From a checkpoint of a small transformer trained on Wikipedia.
Size: 12 layers, width 256, 4 heads of 64, MLP 1024 tanh GELU, 10M parameters.
Each number is 128 + 24 x the weight over the matrix's rms, rounded and kept within 0 to 255. Layers, rows and columns count from 0.

# layer 4 MLP up, 1024x256, rms 0.136, rows 884-896, columns 0-127
[[129 101 131 106 159 109 140 131 146 115 155 133  93 153 153 111 100  95 155 136 136 103 130 121 134 162 130 100 130 100 137  91 140 113 126 149 138  96 131  94 112 119 116 104 126 108 125 169 113 156 100 112 138 106 126 129 143  71 136 202 107 122 161 149 150 145 136 133 135 132 136 105 114 100  96  89 162 150 112 144 108 107 141 111 183 111 133 129 140 130 139 106 159 108 137 112 104  90 143 135 140 137 154 121 135 104 108 152  96 121 126 147 100 115 127 145 160 134 153 145 167 134 129 135 143 123 127 141]
 [121 128 146 150 161 157 149 141 134 167 160 121 156 151 147 110 141 128 157 148 121 138 124 136  85 110 140 167  92  93 158 123 105 127 135 138 163 147 113 115 139 115 127 116 150 143 131 130 112 132 120 126 120 114 145 109 139 101 135 143 121 103 225  99 130 135 115 141 153 109 138 150  94 107 128 133 112 137 110 121 100  94 114 121 145 139 104 116 143 130  84 136 140  94 128 123 105 114 101 112 119 112  82 107 129 142 142 116 165  86 141 161 130 128 121  49 146 128 109 112 220 148 143 127 132 130 106 117]
 [ 98 154 148 145 142 119 158 145 166 148 130  83 155 142 109 143 159 113  89 135 145 159 105 113 195 139 110 129 145 168 180 108 154 126 134 100 128 110 123 130  95 132 145 153  88 116 146 152 130 141 156 113 122 107 138 107 132  87 156 112 113 100 115 104 143 160 133 145 114 151 100 124 114 164 134 126 160 103 132 122 133 160 149 141 112  90 121 141 122 141 132 141 134 142 124 103  99 149 140  91 117 141 121 111  98 145 111  98  82 119 162 137 140 117 106 140 128 150  90 124 137 158 128 146 169 119 129  96]
 [144 141 141 114 112 128 146 169 129 116 164 132 106 145 121 167 128 111 144 100 142 106 144 108 117 121 115  91  89 129 171 130 138 130 156 162 111 121 127 150  86 140 121 127  80 159 144 118 145 104 172 116 132 109 144  94 121 116 151 121  99 152 154 128 138 110 122 124 161 113 139 123 123 127 126 104 127 122  87 161 121 151 141 138 147 125 115 122 146  95 102 126 187 112  97 139  93 114 154 127 134 156 111 120 129 147 100 155 184 111 119 118  79 107 106 168 138 122 133 112 126 100 154 124 148 100 135 122]
 [143 101 144 140 143 148 135 126 140 129 158 119 117 106 148  87 134  84 145 146  79 112  82 143 151  86 137 171 136 154 144 134 126 129  96 120 128 112  89 111  96 159 147 119 144 114  79  84 151 105 163 131 127 121  91 147  96 110 124 136 114 115 135 122 135  83 133 141 121 160 125 129 125 135 149 130 147 119 134 114 123 134 118 145 139 138 129 143 147 135 149 182 120 126 117 127 141 121 162 143 149 136 132 105 136 132 148 100 144 129 132 155 136 144 114 119 133 193 118 134 130  95 146 127 165 163 151  94]
 [104 118 139  66 141 133 108 150 141 129 139 129 147 163 119 166 117  97 108 120 134 151 117 110 138  98 152 126  98  93 138 122 166  94 125 100  99 126 124 163 134 148  97 158 147 100 168 125 166 124 127 107 113 122 133 125 144 134 111 128 107 133 106 121 103 129 150 163 114  97 129  64 103 183 133  94 156 141 107 130 129 110 175 154 151 144 110 144 106  74 120 105 141 103 139 140 130 150 149 108  96 135 139 127 127 136 116 141  89 105 107 140 119 157 110 124 129 121 128 104 124 131  97 181 139 134 140 115]
 [133 130 128 118 140 107 159 168 147 140 105  71 127 128 128 115  97 160 128 136 125 114 133 147 109 137 106  80 121 112 136 142 117 105 126 146 137 152 191 108 105 136 149  91 133 138 103 118 121 135 104 157 132 121 142 112 113 135 193 121 124 172  92 126 119 121 163 110 123 101 144 150 126 135 124 112 104 107 171 119 173  87 191 103 126 130  82 142 168 133 150 156 102 161 186 112 130 144 135 155 163 150 124 157 159 125 111 130 159 102  57  98 134  97 100 136 130 105 109 149 108 117  80 106  98 125 108  71]
 [117  95 155 147 122 131 139 101 115  94 123 167 154 194 151 136 128 128 135 126 108 110 102 101 136 108 104 119  94 133 126 135 132 133 101 132 121 142 109 132 132  88 109 149 165 138 126 158 113 155 135 122 160 132 147 108  99 150 154 167 123 130 124 125 125 154 123 128 134 127 124 133 100  99 157 123 127 124 136 108 107 169 106 117 112 123 143 139 104 174 117 101 115 128 133 170 115 137 140 119 178 114 143 125 142 160 109 111 106 177 139 126 128 146 121 110 124 130  91 141 118 120 165 107 107 129 155 118]
 [141 112  87 146 148 116 119  98 102 129 137 158 148 116 101 136 137 143 110 130 105 127 121 136 133 112 152 170 124 114 157 110  94 146 120 139 150 104 138 121 140 149 143 136 126 104 116 108 128 113 147 106 103 115 174 122 128 129 112 138 139 143 159 126 127 131 172 168 141  92 145 103 106 135 141 174 102 128 131  87 131 192 109 150 108 142 152 147 147 121 122 120 131 100 145  80 142 119 143 160 127 144 139 142 152 146 117 136 169 106 128 104 115 138 123  88 153 134 116 112  95 140 101 101  94 125 116 131]
 [113 133 124 166 146 148 129 127 109 146 133 122  88 126 102 151 120 151 134 123 121 108 120 129 132  94 135 119 110 102 172 163  90 124 151 157 107 130 156 158 165 130  99 136 111 108 111 137 128 101  71 155 141 167 122 142 135 126 127 122 140 143 129 113 150 109 118 128 105 121 137 177 145 146 106 133 157 144  90  90  98  88 167 165 133 113 135 119 122 131 158 102 142 122 130 151 157 141 114 157 121 161 130 113 117 131 132 115 144 126 132 181  84 118 124 114 122  90 122 127 155 145 139 142 166 116 122 131]
 [128  73 105 150  98 127  98 145 149 167 129 201 111 153 108 134 100 113 134 127 151 169 126  98 117  99 137 167 136 153 163 137 119 140 123 132 105 148  92 150 186 123 119 115 144 107 142 124 129 115  89 101 135 132 155 109 136 155 165 147 131  87 123 134 114  67  70 113 112 134 125 149  40  98 121 102 101 146 155 106 191 130 106 155 132 123 133 144 136 105 137 116 104 113 148 135 126 167 120 121 113 140 105 103 110 178 101 130 130 153 117 160 176 121 103 104 118 148  93  91 168 105 154 100 118  85 179  99]
 [121 154 188 142 129 143 111  49 136  94  99 132 148 133 111 132 109 175 146 146 165 134 131 122 101  80  95 139  90 155 117 155 175 119 135 112 149 121 147 130 142 142 175 156  87 144 115 140 124 135 143 121 121 105  76 133 182 130 160 149  90 126 154 141 170 108 151 134 157 127 150 141 130 160 145 160  99  94 133 148 146  92 111 134 106 121 107 114 142 122 125 130 119 138 141 123 138 137 110 125 138 132 154 121 106 160 141 108  86 139 163 123 163 141 144 140 132 104 146 116 108 152 174 131 155 174 159 120]
 [116 142 149 137 140 136 125 128 135 138  85 138 159 128  93 113 142 110 144 135 118 131 142  92 119  98 133 142  99 156  89 135 101 138 160  76 153 108 120 136 123 103 129 145 144 117 131 110 171 137 158 129 136 102 152 125 126 132 104 126 148 155 119 136 102 144 138  96 162 132 131 155 141  90 135 124 119 141 139 109 117  84 153 117 125 115 102 131 129 118 166 143 136 150 106 147  98 134 152 132 116 118 128 121  90 125 103 134  74 132 129 163  83 126 120 130 135 110 105 128 170  87 123 177  82 135 118 119]]
# layer 4 MLP down (transposed), 1024x256, rms 0.0341, rows 884-895, columns 0-127
[[135 148 136 116 122 124 139 136 117 111 148 112 153 111 147 106 132 126 135 124 134 139 132 102  98 149  98 122 129 161 131 125 147  77 110  91 142  88 123 121 115 114 128  83 118 138 106  97 150 157 112 152 118 139  91 149 122 112 157 136 129 107 139 142 108 135 106 133 122 171 118 141 148 106 105 139 129 127 124 138 155 170 115 127  70 108 115 151 107 127 176 126 145 142 158 198 135 143 144 126 129 134 128 108 139 115 177 144 124 130 147 141 134 124 147 109 113 117 167 129 111 130 111  85 139 108 105 169]
 [144 134 123 115 114 121 176 133 140 121 130 102 120 122 110 156 151 134 135  96 147 109 108 124 125 114 119 138 121  95 121 130 140 104 142 160 115 140 141 115 163 168 113  84 108 122 143 143 149 146 129 142 166 138 156 163 131 139 103 132 131 111 126  98 166 137 100 135 132 135 104  91 138 106 132  83 176 107  85 121 116 154 112 103 138 129 133 132 130 123 154 137 156 147 167 146 158 143 125 140 150 144 102 115 123 123 122  57 150 127 125 103 124 118 116 135 116 185 138 117 161 153 102 123 106 131 123 142]
 [140 107 131 111 162 138 152 130 127 177 113 122 113 134 150 109 135  97 150 128 153 146  88 162 145 134 161 101 138 135 130 143 100 137  78 194 125 109 167  98 119 137  97 104 155 157 130 127 101 115  90 149 156 111 111  95 133 108 152 110 132 148 123  73 152 126 140 110  98 161 155 106 130 147 130 112 108  98 128 128 147 140 100 109 128  95 157 130 135 136 134 111  59 114 128 122 140 115 138  91 139 114 131 169 133 148 124 111 133 100 134  93 142 142 118 117 183 127 169  76 163 148 131 160 122 151  78 124]
 [156 149  79 159  70 110 169 148 115 117 168 125 107 131 142 131 108  79 152 188 132 150  94 114 153 127 158 119 130 160 126 119 163 146 112  90 130 129 148 151 150 109 108 153 105  86 207 140 116 142 118 116 119 141 152 150 143 193 133 103 107 187 118  79 111 125 156 172  94 145 148 130 129 153 123 132 116 137 167 148 119 124  87  97 124 116  96 117 153 152  77 146 122 118 137 128 145 140 147 124 117 145 133 112  91 138 140 134 135 118 126  79 130 136 113 130 130 103 136 150 139 120 135 133 119 159 114  82]
 [ 74 161 139  66 123 154 120 156 143 138  96 118 127 130 139  87 137 128 115 111 138 148 124 143 104  98 183 117 138 155 169 120 130 156  83 121 146 112 114  98 122 144 102 154 139 124  94 152 111 125 106 122 104 158 111 138 100 127 126 149 123 183 160 176  72 145 146 124 149 139 132 117 138  92 114 131 161 120 162 133 115 150 135 122 121 146 151 129 124 137 122 115 132 124 154 135 121  91 133 135 142 144 152 131 126 115 126 110 154 148 118 102 139 108 114 130 117 138  91 160 118 103 122 118 177 125 116 118]
 [152 159 156 154 142 117 143 142 163 129  86 132 144 140  85 160 110 156 133 141 142 132 125 163 141 153 132 120  98 143 125 158 111  64 134 187 118 150 122 181 108 113  85 119 115 110 147 152  98  91 107 126 117 151 111 126 103 102 166 115 131  78 131 121 127 189 113  79 110 136 122  82 159 189 131 116 145 143 128 137 133 142 153 100 133 144 128 127 142 108 142 156 162 172 136 123 166 157  79 141 103 116 113 142  70 129 146 130 112 100 113 109 135 113 116 125 104  99 149 165 141 136 115 118 105 114 136 173]
 [ 90 144 127 139 137 123 114 153 157 124 134 197 176 177 110 126  91 127 141 131 173 124 137 152  99 187 137 162 110 137 105  68 133 149 114 137 110 159 120 119  93 102 145 103 133 153 145 175 120  55 153 144 148  90 209 127 110 115 126 130 113 110 153  90  97 142 194 121 127 185 164 100 143  90 148 118 130 123 104 132 172 174 113 170 137 152 110 197  97 127 120  96 113 137 168 137 139 107 125 150 192  93 117 152 168 144 131 142 104 115  94 107 108 143 183 144 164 143 159 141 126  82 118 173 166 155 114  96]
 [122 126 154  94 115 160  93 153 128 126 170 124 138 129 134 109 151 120 156  94 146 144 134 128 128 167 148 108 138 131 129 122  97  73 123  88 136 120 124 103 118 135 165 127 103 139 124 116 172 111 105 171 143 147 142  93 103 145 139 140 100 158 117 112 133 166 101 108 133 155 131  85 138 104  85 112 145 118 156 147 139 126 101  85 131 128 148 133 159  99 140 116 116 132 127 127 144 154 143 125 116 144 127 127 118 102 130 130 152 107 129 138 137 115 126 115 101 129 132 149 155 112 117 143 154 134 121 112]
 [216 151 138 126 141 114 126 158 161 113 122 121 120 102 141  94 127 125 154  96 135 147 131 125 164 126  72 147 123 100 141 120 130  86 109 158  91 108 132 124  93 128 142  66 105 143 123 128 155 154 105 151 166 151 106 150 153 135 147 135 121  67 119 149 148 108  79 113 151 128 129 177 131 136 111 115 112  84 123 173 101 134 162 139 145 143 144 151 120 105 137 174  76 115 123 131 112 128 105 160 169 166 116 107 118 139 142 138 108 181 123 131 117 134 149 142 113 141 117 121 142 121 151 108 147  86 136 160]
 [118 170 121 140 136 112 139 112 171 156 152 128 143 121 164 144  89 142 108 130 125 104 110 163 117 133 152 125 119 100 142 107 154 141 170 122 145 124  65 140 120 139 111 133 122 149 139 144 177 122 114 134 122  95 127 144 140  89 167 133 105 141 152 151 107 124  99 100 155 134 135 124 123 121 107 101 156 136 108  94 125 113 113 133 126 114 130  56  85 155 140 114 108 139 153 186 133 150 121 139 127 178  86 122 131 117  97 113 127 173 122 154 113 134 130 145 120 126 123 149 114 139 165 133 111  93 128 153]
 [121  85 111 121 107 115 113  98 142 171 163 150 123 120 146 151 133 148 139 118 128 127 149 105 111 120  98 115 143 116 145 142 122 132  91 131 100 138  90 130 120 116  96 151 147 108 105 109 123 141 144 121 151 112 143 117 138 124 138 115 142 130 104 168 132 128 113 130 158 169 151 157  96  95 129  95 152 130 114 156 147 134 163 175 108 155 116 162 160 104 128 159 147 150 120 107  84 148 146 134 116  88  65 123  92 171 147 112 121 132 113 111 119 111 112 118 151 147 137 149 149  70 132 142 122 134 124 147]
 [124 145 186 137 140  94  82 104 150 123  91 168 140 115 148 127 112 114 172 177 153 153 162 131  93 138 138 100 117 143 147 134 155 155 117 125 136 122 130 155 113 120 135 159 118 107 105 162 137 101 153  89 132 170 109 158 161 132 134 114 132 164 148 104 133 157 150 116 177 111 134 116 151 150 154 157 106 122  79  91 152 103 108 143  83 110  85 122 138 114 107 150 146 136 150 105  92 102 169  96 151 111  98 110 156 173 128 125 118 117 140 110 157 127  78 117 102 167 151 123  80 116 154 107 156 137 145 115]]